From a checkpoint of a small transformer trained on Wikipedia: embeddings untied during training.
Each number is 500 + 50 x the weight over its row's rms, rounded and kept within 0 to 999. Layers, rows and columns count from 0. Numbers have three digits each. The size before them is the row's rms in percent of the matrix's.

# gate: layer 7 MLP gate, 704x256, rms 0.0465, rows 555-674, columns 128-159
# up: layer 7 MLP up, 704x256, rms 0.0476, rows 555-674, columns 128-159
# down: layer 7 MLP down (transposed), 704x256, rms 0.0444, rows 555-674, columns 128-159
gate555 099:530610504477467466510481487453552429607485535542490412552571502562554531539520541372526554523588
up555 094:423434539434526463457510519532503499576609460449513567522474477520387460439489542566494450481489
down555 092:427438541542493498469472547492432593436646495468564534503597439499441423486450552552430545519471
gate556 094:557494538524520515540540480450564493462514508475555608484539559352506447496438477440512509503453
up556 090:451538484431582546491429453619477498486473519522487424494493427503564482499562458414574410469496
down556 093:480513504476530484494464531468441477489539503470276510514528554519416533415396452541505543510675
gate557 097:500555477523479432449523486562486582432491551530446587473493479512491550461471578531441411562464
up557 094:543585421482497505509412478426411495595520563483519477515565468488488500414516591496463496470515
down557 099:572569439553483487454473501506529429486459591513336510482542562542524474537679554466555548487548
gate558 101:492495584481480530571522556499525446596444534433435515469508478463571571478486435545401521500503
up558 095:471412489474461469471571547523493442570505424465521398474464467512449554485548474427438500589544
down558 094:461390567551449524465536518517528438542453522534493466436518487468484558459524393478373487524527
gate559 097:495584553497517507466443469520508457450492442457418488459510549449588571461440499521592492463550
up559 095:581508545508409515450414567526539524567461532635488554582454480547438521481563444438522524510489
down559 095:584510430423389591583489503527468467536434452529667529458594523546441467513556458505532525474564
gate560 100:524547524473509508561486588572508396557494543433426414568566457486546642473532488429447490512521
up560 101:564516451534508566547523527454419460569512555429497516524458465614586532564511496537513483507457
down560 099:541469496556523499565472447475451440532467494506491509511502546636576461476544509576546464552423
gate561 097:544436526425457406510482454519497468476548481520486446494464501366477481520497432511528508512583
up561 099:574519565556597493434472543482533552492495450476462518479492459578456553446493504490478446451520
down561 099:553589520553519533470416411466479494481508537493390489523581591607580516590410442565504464456540
gate562 100:543550560478546517477415582457553567515441407502497468523602444515517550458514584586418484465491
up562 098:567510470499572512556493484483546438516453485495485475540608448560457534464578498518409461499507
down562 104:517547486633467536495474505429495525497505456489337497506542530474493567518522546428526458499274
gate563 097:526521508469571370525589516453532497490540543494454509415455455433523555541452517563463506466480
up563 092:473522542531524544483528437543474453397532441502485454556489606465492542525473567491432415442475
down563 095:478538502537477541459502497562481438508492517471491526550546530437500483568540492513419493514596
gate564 099:477529462533474469473539534441562509513522534410397550448531385525579561485531501594464568410569
up564 097:512457394450463486557496486565524525501461445474477449481482500489621482483480609546454533371479
down564 101:605397441538404587541432498484452488584501480471397503451488471451501448533536492487463464472645
gate565 096:504472500514579491581454548461507461549553522519437504523533514507548579456586508455477492507503
up565 095:488518470428464492479580487411545516609518592524501472435466569514515517484457545454594460552462
down565 095:516443509491469516519501531446495511540500603527584516531481534440520482483439518489591553459455
gate566 100:492546528491453440496401476420548515510563455521547515529598394485425464459498474501541558491517
up566 110:551473532509503591383598459533532471455455447534434592403428485405462559533427491481488516519544
down566 107:436452504558526527460549546483435468497486472502724499465436557509523528555496529574484479596348
gate567 091:500514476527471526429466511518482478413492476552529584342485451613548493333419455471528461500570
up567 100:498502481496453457443551514404670423461480543520529553473461466507493540478450440483434418563431
down567 100:568544414531570516471397598585421451537458476557462580442566407471483519511513474488461449538555
gate568 097:510551560588575559573456561503469454449454637478493543538518529445491590448512493531483502492539
up568 101:506436518548545437523481448498505518565545439494489454483548428471637538534561506522521527482519
down568 102:501401499486527495489473507449460501517523394503576464431557443423611482555556548526529512498370
gate569 101:533501547586491513545550452469503541521448439496473578521562468368451527512552532627524470508549
up569 097:491497560552442382465491522412455398483462427523440533588502586458564558485565534536510564463433
down569 100:531460492455499464490513520490517500554523490538485553556535496527524549474505544503476534402363
gate570 097:431464442548416495468547448471492482508452599502488449530411527569546529470491500508484526582514
up570 108:441501505434538511606479496503427521536566579508473474600479508429576615459553467531468541476497
down570 104:450470473520399482437565433402542532496435615457489488530340502523573473480520494515479574520434
gate571 102:491526512461535470527514506542507563437436449496506516499503497544571486555431542493501608501480
up571 093:468509489440503523474472554523489616439457420498490587544478559496428418496502570495490547453486
down571 093:464528520496489431507510441420459533516548513406413491462568480423386573445493456488513484497503
gate572 100:540546559501449432558577520440472481606508566472414540502567485456447634520488363535519578492505
up572 108:550528516521462523498548600480507528490460570509502551504455539532490457465586513485492525508523
down572 105:477501493489425465489566517546473507478455581439507502433510551552499521440494520543544567472368
gate573 100:453523493426617431550419521477467547553463610400472504465470510473566608517547455470535511504534
up573 102:543543431506461575445466532499580513468445445501509484484544405382469542411527440485480487457500
down573 103:550599439529474592441481496504525486468446418511590548465496413342482551422518456494490450400479
gate574 092:501543490515488479508510466522526556473438482535512565503502520514556471469415541562459588451474
up574 097:449573601629517477535422524494494566488521534486507479544579434515578525500499356494548481545521
down574 095:449503467575590534471422456533516549425586466445499533523474441477535582556484506520460516481266
gate575 106:443619451513566436553434492476480428455525560484435448417508462498612599403457437444428517544550
up575 101:476426493525496552533548499558530495592513502539414474574471549545504443486428513543498454420410
down575 105:470430509509484634501477491469567518503462479546574488533441592531527487521525534512549559502338
gate576 093:501505541515435456520399472474480526413462535462502509523552403528526511444422513499599491545499
up576 100:491507492545439512441510453580512496504543499543569530428425605486523422464545442655502447410480
down576 102:550502486471542436476449481540563406500454441570339480480447622541555483488492540560380490480647
gate577 109:448555506541462499508387569454515577518450471526486415474542569495483502456408494410550556480560
up577 115:502538618482524514516605495508484500542541604580474582655456491388474495569501511534528445487496
down577 103:574430546483502453529568568521484477506536570545528566573479492429418490497506467563463468470549
gate578 095:498476511484525460446632635467466488490547471515529492418525521391528519460473442506586571459459
up578 089:502558408357453436477478566565531494458499446524534457417467499500422518537523583525463545454405
down578 094:513540490514463480455487499514456518382448460496486495448505446394556424551480474525542480477541
gate579 103:507484589485507452417462510586539563574500575541462475478419528471482555428513480441428596535473
up579 100:435524561507439459473497495504534475586574501491470447472499439553515571479460440483558448558518
down579 100:529563536567536457542459575508434494556436462487394523520490525627461533439473433500431586491668
gate580 099:540458613504572464588511556400483521496523560582531544512458461427463584467434409404513529652551
up580 098:501499471502470493543483490521395499481413564571513504382524490458562484435547423452480468509467
down580 097:523410563586443439534522427480471533453420568546495567425506459488470524494556488406440468497439
gate581 106:598476551521509495523513545550444510440471493432454536572467597460602577500520464497530545560534
up581 101:527465553531522617550501536467559540508478544463537542463483517472510476537518495557457396483478
down581 102:528459492425390553492485469540561510461443554465554559537547613518436507533470563516547481392432
gate582 102:530495567592512462485440467541513527402433594485548497499481540484568539508402525481429514527454
up582 093:567597493552434516462520417392480455560449424469498566493398425473507539451524506489578468631517
down582 098:486483428396459513524508503492472455510502509549388541520484558427507530485473490549480469486599
gate583 100:513566553527482443514480576453609430446585542561459501438619440547523555473515424496543472486521
up583 113:541476448553539498620598485495456513519563514468449503557481574514551527488489484474419563393509
down583 102:478507536483460468581554572482554432491589439558559505473541489532485454419495480461545486472541
gate584 103:516502498503479509548474496545475378447473496504561391507568459523530543526455503484545540543531
up584 099:507602476517420432442597559519488524467475429469476661495470581486528497545473507551569469477523
down584 101:528511529510468475472577543493445537495508417547641611485466625481558557445563535492522529439351
gate585 084:517556542577445532540532564459483506473570544426465415501537466571539518433418509569568542496536
up585 096:401559530525516511437570550515531397496544395478508546462479476538531433479428567524515559459472
down585 089:465528546437448547465493446452447449555403481541467528534529482462503433497543447542548479469380
gate586 092:550535532460540496573557582541458506483467535429493519487468553536521558488504378514467485368490
up586 094:458499534553550539544519526434509402422478554416481454511526447501427511557384509435541557506557
down586 096:469528491510550508518469492500503465478458578543594504493506554506505482599465386517469476488593
gate587 098:547521543501469491475623539514526484494580546578465610460485545486471538536521516459505496504556
up587 093:558567410586502423479572485538495500479437566531515434493498477495503520521499504434539462529495
down587 093:477460453490488388520628597436507537466416548588580569427458540552530506488392446516510465524512
gate588 109:471497504464390480457531516576592442461391466557497472494437449521456520491477495479518539520530
up588 103:433425505588511520469592464534481484626507508468501513590572532532529418522612462537457509425474
down588 103:452551515547527462526478530470466598503541581453403496584560525485501478593561502574457566471742
gate589 102:529523505476543469644585491496519506561567562444502436512565615470540584514541528528444483438631
up589 103:380451443535507445510595530490532491450464537476538475532529542456471508516598495580508379470517
down589 103:391474473564491472531615486522496465456429512461461491584505499500511541510582568523519380464639
gate590 103:526537479497410503529511428598518576426522505431503511559544517533458525424509513501515547498535
up590 101:468529462442424575528495566517412489580485547565499469457488511540411494510539552503538520500486
down590 106:543563489484494552523488534530416521519454507619378477501563484549452549489504512484479586479771
gate591 097:486498554505536489507471500582420486489488519533514490428440467504580508451551547521528523437527
up591 095:522543462439533479556529477469458450457514569585469462521522469515497588519505509525334547448507
down591 094:485482526509487563480434476531458470433504445390667568497425541489530468475560543502541400512577
gate592 093:418525571518428477442616452579558454502529466574546549454512556517518490491480513455510602462434
up592 095:532464494472483461524495631531474431554506619428441484482502460489516520552569451487516488451497
down592 100:457449520573485556466569425491531522549480506543667594465450514493453407491490448521527474402222
gate593 092:493537478574506381547418473564545583544570474490462451470464447549481556481459472410542575433470
up593 102:570487476441578521492511476625397477510541477516479428488506452578572434561572555539578414515446
down593 102:446571421475494481427558570463536485416534521449634483504468559580554450459459509559565539518443
gate594 097:523522444512440513460497528549381521448451544503423555442501490565510533499521436550494606552545
up594 102:496510557547446449424508474588491531551405429486499554482514565560471490471474491568504470452480
down594 100:429530529587594458447527503496527479522467509509630521486485545473538485533570467495532495537417
gate595 102:528441461437558489406529553570492466516448526573490494471522502507606475484550486531403440550437
up595 097:567435502565546514535430411549453463562492503542489372562543372527507473421479439514531432456454
down595 092:478543556534518503557544547442577524459493468421531565505447584515442483563495532457552515541521
gate596 096:538442564536473493495530517558498469449450431516535475481551412519493500446521502498437532509493
up596 103:477509553544458575428441496440590564500504478542551508454420489508487411441497507559550486441512
down596 103:471507409480443457478464489477531537549475484491551562526538535464518579478507449481549512490555
gate597 101:422570509545554549483469508473549487508489431474461515512530460549537572446508423546441530481609
up597 098:495489500389465582446445409506478459474472399522521482432536528529490477514459530449563543456479
down597 103:521494545378485418491453444576527429458531501547473429407547519496441530514450516460523473487399
gate598 104:549484492437562429456555464494546497521527542530417427595588528425507584540504449546451526590542
up598 100:526491440583498435448570512453536448524542536435483480631412533497504491549466565419503501409510
down598 102:552466471509478415337556462496571450542549551400451505557552561440567546546483534437536503439579
gate599 110:465479476481495440495534451659514425460470514535534514485564579480517487535373493490538481490531
up599 105:510520565506539526485517474566493496511401563400571525528514593479514430503496560411448479426428
down599 106:561483474506509483467531609357485553528553451456336460484463493499471556467558500540604504577379
gate600 102:484551435479509446562594478573449429485502555445494486589543519519560628493523469543489486504521
up600 100:476473593566585460498490487666482446477489526487519471496443542620543552569533487590585630540474
down600 105:459449581501535430508542483615498445459506512502503519441490513607477539554552467635557552502487
gate601 098:443525523479441374518566533504457503504547481455538559524569564447514603505461497474527504522628
up601 101:505504432447509443536538513523466438498477471502559550581536527413517519508556537454586461452477
down601 099:504503463508518458420493553579505564492463496541547496514539521503541450443492527421513487473592
gate602 100:434451521475505544539461448493473475416514517406474509527404593529471501415502458509542591516477
up602 092:504490508488545447518552621460534527420533455535498468556453463550471436458569556547421455538408
down602 097:515501587537484489472584549534607482423432584538479498496545457512446518520534526573558537448337
gate603 091:472478561453538485503473442505501441518519587501461581535580519443507503464556474566443511495497
up603 096:617444599498479478466496539480574601487485479535469500568448532585471492525454540512431549477484
down603 097:599450545529493479500463460499535494449507518408599480572467508495533444649487508528450467557498
gate604 096:498486467533471437520512465535543548460502526424449527483535515589490584425515418504485506512559
up604 101:533450518462549461561455504556518426515447483443526488472540535509567505530536495520457520427535
down604 102:580432531502567436542466462550498488510508496443652453444585485491574537521614523518503515451488
gate605 107:482574485546466510523490582486567530557558562596566418529462414536579549531534514530439472499456
up605 099:391446493392531451491516491513449587449569517533517472518524576536504500567465443588501505524496
down605 101:479476439502506512408488559560543569545531543498525535443551490594529470492505534506499387489691
gate606 098:486544538461522517546550411595447453503553513384485536453512430502449626484517450476523509539563
up606 100:508483502429545611521422469516547465552564536608495571471526508545386500540529521543444522546452
down606 101:496449472458536536533472393521582438541558536600495561544537563549452504569491536565429526529496
gate607 093:491485472500382531480520515519532483502482527493493433457647509401533521494454463505530498532459
up607 099:458498509435441541485554523450517483490486611531469385488519455529533483470499442419410539447494
down607 100:520567402472392476487512523509583524532516502464557436570556490457505502573510537462548429459595
gate608 100:541489465490520502550503413541543441485579475543532443491608568545515491478422414443464524445502
up608 099:445479533498462510424471574529591408495444453570484514497498466478542442634459514471484530413475
down608 101:482446570435511488533462495532400501556528567568529465581498459456566457513490470533556472438376
gate609 100:413531497456507451424521498575488511510543540504423407558478540434543522489586491556566553550539
up609 106:480558498473563473583525568443466560486528588409495439540530562465572569536535562468437477502456
down609 098:413513460481542421450559516576477476499485552514413474590467497475601489503562543491548486529582
gate610 099:448485474468505482455517495520531495467447527577539477542532527435508489478544450463579546503545
up610 105:469466486483573558476486501587532433499413498548533431496545523562564539396510448472525471486515
down610 104:388512443480444537502510551517482464460494585478475502524553566485497507441463517535598401542600
gate611 101:487507475457584518600500518549425509463591573488482468503514555446556554481529491578448523432523
up611 101:597587512518540437483441531490510544421487481582517515534492476600547508551535507521450538412538
down611 102:541563507463530430493491532477441486458587476510484536480515474593560536501538540492479556507592
gate612 106:559501498542430431411434430504457490619469454440492520465496550472489573370465442531459579528538
up612 110:474478499442533459488478588458526492566472454360471408484519462569461439474457471579449527489541
down612 103:489552496473420500488492466476494474494537555445580552452508471506509535411490501440477447553615
gate613 101:492562477469441419434472540584567514410479504398460503501504486537474551474494571517517480515546
up613 097:530473499484450476503491626463518490468413516489486444571472505471531492474464502478451517438432
down613 100:398491469462532498528442584524518475530559525591525446525516559456419607442551454466500509575434
gate614 102:483490492530527469512503406480491489472442543608415501555497447551535577485652517457517491524522
up614 100:506465571499588527498521509498489533531471586390556516483494516581519544486375565510493469506498
down614 100:590454584510562514513484456532485549514483548393616496453535556559513544490457495476529524581454
gate615 092:447476482493542480569426526554534479445428496480417406487493551470557466465501489497490491403448
up615 091:504476568549441553424493505435467553446501500440508609519588473542526473547450419473464576567497
down615 093:429531452530428548481451563539484522530439505543494566493467471552438595544494472513507614470678
gate616 090:463499489492418470493425522507674545424535435570600480453458483551456484463513524437475513492457
up616 092:463471464474526432549490576572584566484527516473397427440498484530507567520506471444422465551570
down616 099:435541542466438441535442462540538512497507450516766494499451489563557500501563486494509583413292
gate617 103:459528540483543377509510460438474449491459407535558521403516467498476526489498521482536483601469
up617 104:548435539537507437545524458586473432444405474548436474398468512465518478394492498479452422534494
down617 106:476390515489455495517539425516491480468451495496695477490554491537477404471482464445534490520227
gate618 095:500474493596511561456492511467466453456488489540505486444513558555525468388471510438568465470527
up618 094:537529545517515471458426484505511539464524402488540647453463550587517531366481511563543498513524
down618 095:517558505502586451429533495570514490447496498411452583457496434475442439470532502452445441520603
gate619 102:502469405494560504441515526598431443511490485472480545543528485529505591524481499440455553520648
up619 102:555419510436472536482474565498450429523517545489504428515544479579479507643477553536441537490557
down619 097:473510510532632444520512465586462466537446471503412532518506469498555511513585512496455458505618
gate620 103:560510527541504459495473505502569460509556506566449558431554539456504544560527484507470483489597
up620 104:441516500533490571519395457444562516467522535400533539412591405455569485493564506585466461573471
down620 103:484487489506530494535499457497534519475544618418751483506606427569541556506551514520474446561410
gate621 096:499528524534493463563498469526478498506478575496494467435521553457516559447440438594455472470492
up621 092:481455558474558476461488481470431515498515453422444515546462425573434503560537528480594490475490
down621 092:475389439445559467421448426465493458577526449534427481505522458508444552516469576498494432457439
gate622 101:547573613448535432603446488463523502562530562439566556586570514403439579518488500437509609507499
up622 107:472560536438471477558460542480466480473510521443455508520569574529575574522535552496458537452524
down622 102:536642553456492459636484562423525534509501477491639500578453510481465478569544574477475555533333
gate623 100:620524453494546408574503523485506450501493517507494445522490532512569601475531465547434438519573
up623 103:389559509518542578490378476605431507480537537633416476517561433521527417460523549494469487507506
down623 103:379568527522555618474380508524480505487502528596472511503529491524507394455551586459483552541538
gate624 096:515503581435482478520450483514441460553457497442472514580443495607545501556415420555511523453490
up624 096:410420461586468480555535498590432463426596361517509530475505423538490445517455535497514517544475
down624 092:427420412517482506521552548478509526460663469626550482445548446467419473455493444482483514456640
gate625 092:567491436430532542479449559484525524477520531453518472478532561496475525397490583512577501547510
up625 093:537496529513474539455506594543513476693457365484489505518418483466553539547434471550538330536470
down625 091:428478498572536389396492537483547431424484475535616478451555474531532486471443449470444472508475
gate626 107:490457460553503488589531505516514394558486509436457518546551526489501636445502409512466479479547
up626 102:516518458501454499526513486601454475446494516480536453499559486471435526473463468517438471499563
down626 105:491511519420459515473568477562445504455476465466597546576597492486476552455473488549453504529490
gate627 102:417531479492506400580476414525525489528473506498418481528591502519466600453466472414435485493539
up627 104:473539447559563458512490472349509491513573564546522431603455484464573451504486444501449551516473
down627 107:469542441532519410497523530365533517506552535503524401550462543484525433519482473533472480492569
gate628 107:512591574557413441588522367539541433511533451481410513538537510520450539491527482494392517563567
up628 096:498464477445566455488530580512515508491359568525450427583418384536504534464494417438463617531462
down628 103:535537577546501503506519471535501475415449538531458516564542437531543570521490503445368593562395
gate629 093:559432545586428531520466534528517554419482492474479551465553519428500504510523539560551471548572
up629 095:418547572452509485373486516457373495516483481553499578492476556497491539535518448533527478487525
down629 098:542509502518528464548406515424613537567471444514388509595489545560513428518469529499490454463526
gate630 100:561581586548575522481539437533510461504413479516478553464518438432552468467494501567462481566520
up630 100:440431499431492586473509416505413668534487569465435613552493350524565485513516545570451478619478
down630 101:515482571571448449494526497552495483519493466552579405469489493481485537531575430388573499492622
gate631 110:477514476500507335503538489472431575560537560444511533558626546452475563457455520608519498575534
up631 099:587545455459441513491483569441383497530424478499464562539544428488459420432536491465448620504458
down631 101:576602526457537555598538502506430489507443528489370552504543435508449460400465507555476603540445
gate632 108:478511489472455464437432555487601565395435517538504463504520501489445523400514419543389568532485
up632 107:462532586678409425539420469505578464474543498481499473542450467468546450495489603546467508457479
down632 105:521528459504480443542515498480508497516499499508461517524482523455448490514402565545556478433631
gate633 100:607523458503508471555440570495484582474525485443525420602529430512530561450555458576490475542565
up633 106:539560513570416514510426573439571500508526465524493468532525527556490526548534490550470466581516
down633 107:497531549507390513598460518465464524499499469572388468489461626556560548505465603520460541637543
gate634 100:447481569411494432413521522497465402535556469474421569490602589567438566487468474537538595564549
up634 100:483469504492503455477457445468462465400538554520512528546436499479609506515410489461511561483450
down634 099:515419484550497517479444476505420449454526487498438553524523498482496563591407464525530465497347
gate635 096:499538535603443437427479410549584504595451470572512597456443598475472454488477491469480499461529
up635 099:598532565548502515589500444484572404539465455456447501520572502443468506484445467543508414495532
down635 101:536562566586477476479491457569506519493468522469630551473506447482546580525557550517415484501331
gate636 099:447523545557414429547378558443519515413423544509502464484606513502445590456512513520451504494499
up636 103:511592505562449443524423494565476497556616504492534464468513532435486502550506452574499479558452
down636 103:471435442490489468479485537458487544544613455540330487554555475464562510487400479525531530561717
gate637 110:418534583535517535472535503504580514482555510449461519442459506465442556512491419450524577521585
up637 102:577500575535455516518403546457491517548517596508585489537535456500483517394546495432446505578504
down637 103:479494552550520457517478502499403453543491462493447386522442531459439496370396479531463534504570
gate638 102:538516497503465487451452413520446492528485477580543439515447475525436573564515500528525546545591
up638 099:486580480605431466496549515563612467513520577532514498424592554488419586425471408454484517550517
down638 099:466519567538543495424505573546586462578486509513457542488510476582547499365509469443509476458418
gate639 105:496515536563524410558562455539468564537559591508456537527516403520517572408464406563514507519533
up639 105:527458556478483549520575510471572531509549460453564456498572492492453480533569438564577460485392
down639 106:560399559472555514583585463490561493509520471400366449479532467504444463536526422513529519481689
gate640 099:552571556561549451610549558483535455541589524452491416497511420479534638474564411572540538430552
up640 095:423489510502445502507483544545479472473471519542542523527492421571583538429450551541444487540505
down640 096:470503576559418474498554524438499500570364407499594542540448461556505514459419417549480467576535
gate641 101:489528578552547535554497534499512500617528560522526524450563473527549649404501469560536448519560
up641 101:493553617585543512505492422453585535417550505515425526532413462457516519559492518509496557562519
down641 101:474481636505494479513490436452603564466484459524549511507454468400542562554416520502507516510409
gate642 102:490482488538522403524510510538533460523498466474382491563618484402547547481519605527524512514532
up642 099:435493475539496477409576481453511408574568474616565464520482511519525518520526533497603466446511
down642 097:461499492530541503382581410464490407557515470615469468543473563520593495546456529520515505568532
gate643 092:580484446526505470495490460469475438557485359512482439489484581485481539526584464501500494462511
up643 095:474467491530545513425517499384500547513494530558547434518431453507460498472482490460466477447480
down643 087:488575588480514433508562540518432527438543486472564462560517474521475471489539461548551497585615
gate644 098:581479446546456612534539479475592493582624519511514526521526592487493528509495568503502630627555
up644 103:508477490529603485474472499559423537417523545517458442512512436547490530591439457492537489415457
down644 102:512492462585471603547523527539539553560549553489492528473519606455425454482535498542473593634592
gate645 089:526361491449520572547535454515522471512410471450507512525481522534571424592468505375470549438478
up645 091:544452422466534567515579392552555439573524381490503478460504447467492541425468565457538556467504
down645 092:532570525578491389437567652470483608487528614506462479518516498541487506453477433587520483596400
gate646 101:605538521481546453538522458503475464468490444446504500505527636457483562481489428417503571464568
up646 098:544529499533558529540557601479476444518544345432488518448532542537607536534483530487507490450497
down646 100:496483512470523526501415573461477452508559444473489451410470502529532617510507546521549423419447
gate647 101:592545475419469481466534482477492404423478464503463490479496576528471528536560475493506598525542
up647 094:518482510475532543467481465437454478568486503504416477500485505550428550470468463528517451591484
down647 095:369461515447473476512432484490523518532450523489575568433442493527549504591465523485486556564363
gate648 103:507456601441512557448576504501500393513514490516434421557557483558483532530485424528557573508528
up648 101:548533514464579432527513463489588452478565538563549444465466497492484488498449427529497474541479
down648 100:505550591451526444532513585430574501500493441597514501438450475448520484507429516438407551504447
gate649 106:521468574589410427512471535552574509534513486490485526541553515441436652445442447498436522415425
up649 105:569489495539455564516477636485594611514491495520427525531509490495400512388443505462454507448518
down649 105:568481467529495580478452582507611532509457552518432426556529497450512553467467425435522545434466
gate650 104:550468506492507450582518533524459523508518594490523436490583548532576614482479436534456432540555
up650 104:526491466462486447490473550465600441437506562524474531475555555548617532526454542609624561498474
down650 108:478465490470581486509490505458569460448536554484497525485556567496554528451489483540618526524314
gate651 095:522478520465483458511464524428473500396532470519561376460486480454532519533394535510519540525462
up651 096:417519499529437505514494377466428429571529447457525570528455524455487526534429501427514546478497
down651 096:491523467486564519557523451436465464504526495552307474415452457504532503501508515422543519461702
gate652 096:533455551539485578495426542458524567498453417456490459435500442485478487505444584527454473520538
up652 099:533553522508430581482574499619505454449564440473488498543484515469445488530491530495431468528485
down652 101:524437461439540453422493451437536496519457374538527582542615486493571540538500525429445473501536
gate653 081:473475510543377489547589580544474456429558468514483419413478549621557486495428548556565467472471
up653 089:441574474526536442538549585449568546454587524496464463401488452493510465432465496472468538603482
down653 083:493528541472446503423500491489443436497495458628431503547535449550580542500530527491433535441468
gate654 113:459508597510493474525514548559448487442559502401476436501544491515510546500535459527512506473510
up654 105:450476425526498500443490471552510523526523529509412475521450489439476460610374518492544475463474
down654 112:491487383506480465476503497448517498515501487501726515513469471410448433548426570539533482533462
gate655 104:561460581538532393543529494486539473660565520436452451448565500444494589496554482500582494500548
up655 100:494480551545451577497538532506510470505527508537459572533432513567500508446483467382505537546543
down655 098:505519454523447588529523545561462417507444525498537583500496462519524477432495474514454513563514
gate656 106:539489554506456469528393524518571565432486511491487521478478455612433598405505472507481517465542
up656 095:553510493551448549429416506556573566506514478538533561425436551490525488460456540452430475548483
down656 098:533525462544533519490505512471501545513463486551412530512429587483482477484490477515494477555501
gate657 100:541462450493541508505488469423490436549544606574436528444551510439537492522517487602524505512499
up657 100:514513513526509488541454426622445551418506529497500524523525506542436550442506544430577534383524
down657 099:571463514521483518474486439517519501465500602490482458472538487527441517455459537515609509446407
gate658 098:537538551457501530535512576465548385543547593494515460550532503465550619520602484462525499476559
up658 096:370609521503543518483450384459569535466510418503482448572513456534504437380500490515456555518464
down658 097:433595550498512483470543420527487520420542456450570465534506461562457409420495531484487625447520
gate659 103:563432511529521417612550509596493452515508579522437442510543490473504596422511476494462525494537
up659 102:496345534506511419429493462493471539554451459446500499492518502603469471431518499517562491509468
down659 101:472394530551522384430449435529450524548384411454451554495534518542491532387527481520528479567563
gate660 099:553483497522473458489514450485447496587577589516525544459557517516476510502536527579481521528609
up660 100:490422530478507575472592593566461376490625554522562535572483468506531448560480498446567465537493
down660 100:458487473524486547549482595556511469545556495588550523547585472460494477510461506469528532504556
gate661 096:570475514447507425404515484495455380381493551506590524422458479512611509426509511507491543433515
up661 092:525450543547502394414507422483461487479435492501504532533545464507459497503476481452486569489482
down661 093:474518443543535537474419554455576527458511484406324514432525490536482481544458398592386554577581
gate662 097:500498485425465533589446416502452528581547505575459421454631477514551472495382395367485521572550
up662 098:492464535541445526420535489522541521526464449515562467507515443492494499513554486490534508587537
down662 100:496567478550555451443503497532461471484488474452599553510442521553512480480589583541559489476616
gate663 098:454577563482502486544466536459449364439457459561452461448539490393448575452511471493488558445527
up663 098:463486439539533545415537364555496543470486491419556594364522513554456509586530538539504508502508
down663 099:502479498488437497478468538488555599554494590389671582571489458541535527556503563498510503480548
gate664 096:578489507578504488515592437551496640619560467540481514498529453530500496492558481588459533615528
up664 096:475472464518529445461536416460572431516444574443483550430543473441474521408531428523549451482518
down664 096:529570491450576473426471410483621474506460521494511484507548515489535564455523495618447447403434
gate665 103:519531539443440503527560431437486577522517459512547447493491373541503531479387430446423597554568
up665 106:515443595531459559469509493500538440482414530505506520498523522494435471462528460487496499443498
down665 104:440467568479531456513470524431521453471495518567364521530506579635481520496432476526547555353584
gate666 100:545609523523545453461595435528587312468498576506485461407549518493518593576450458476490515510584
up666 100:527511472497529544530570482452413446512483531568596398450572467468518441551464495474510497617485
down666 101:493512537487576497524560467486491406520473507499665446412490416471465514571511431474530453547440
gate667 096:483523517561512558532478408505465482521530534497492486470563550524390521543496490462535443602527
up667 092:519559462401552564515440496477477472526611426427541475517350531551519567505489601508579500544528
down667 094:449408461504523546505526502498512482540560413488547469559467509537439443527496508534510482603613
gate668 099:538543480545575454552440616554530476448407481491509540525586405557522568494558558443429472561538
up668 097:436426426417521467600533446562604514518579566481458550469438484498445518524515603530483471495479
down668 097:486556441407528454597461379531616515447498505583512489511462416460463405548452525500396410477610
gate669 103:539420599521484525456456455470435392457558465516536545536499611461445503396510426499537501520498
up669 107:456508531495520507552500517460456433491524440443510453661476654439462466521605523508571372466505
down669 100:449555402476544599565513471593529621472450490523582497455505398486516511516426510504489559494504
gate670 093:588518489538432506600482451471477457492431491506450516406500520497482539504474502521492596500477
up670 097:534538407501493484520594458442517504464555529556449547400384559576543500597450547552411483417504
down670 098:524425391511501413582498513530452499444536404478398509433382542556442480552543483543442571502586
gate671 098:542497519451413460394433584499504509459513483508564531449512566524508511511449520562459510532478
up671 105:607480595494467441458463459473529459505447424518493489466603460421551514487433404480500490429495
down671 103:505475518395561546479490470514478502517420502569338453419538520568521480555513464515410524580678
gate672 097:429510477423523427496485474542504512631461427443515542597464516477460505515477478603464504516514
up672 096:524487588516471396512482546481444494566496427428537507470520536460493484478565556483426462542461
down672 095:623466492543517445463471480504488541508515481523593531488588470529472654540527511534506537509465
gate673 099:459502551484481531461420490532572466487552509501490509507510570619469481513495396551557581472469
up673 104:497581431517531483561474476413518521547497606501475553523537604508448586515498444595449496537579
down673 100:469497548434419510494516495557493510444403444458507547525518522631467502562523490452599517554525
gate674 095:515463553555586394480547485469460440577495530469498541440574488452490531490500566460436537522617
up674 093:512541535492584477553559407556555431513511559467497449540611523512545485467502471499474443488485
down674 095:475506497532499488484488462482473487615517428476574538418543564584506411600474538528415471542522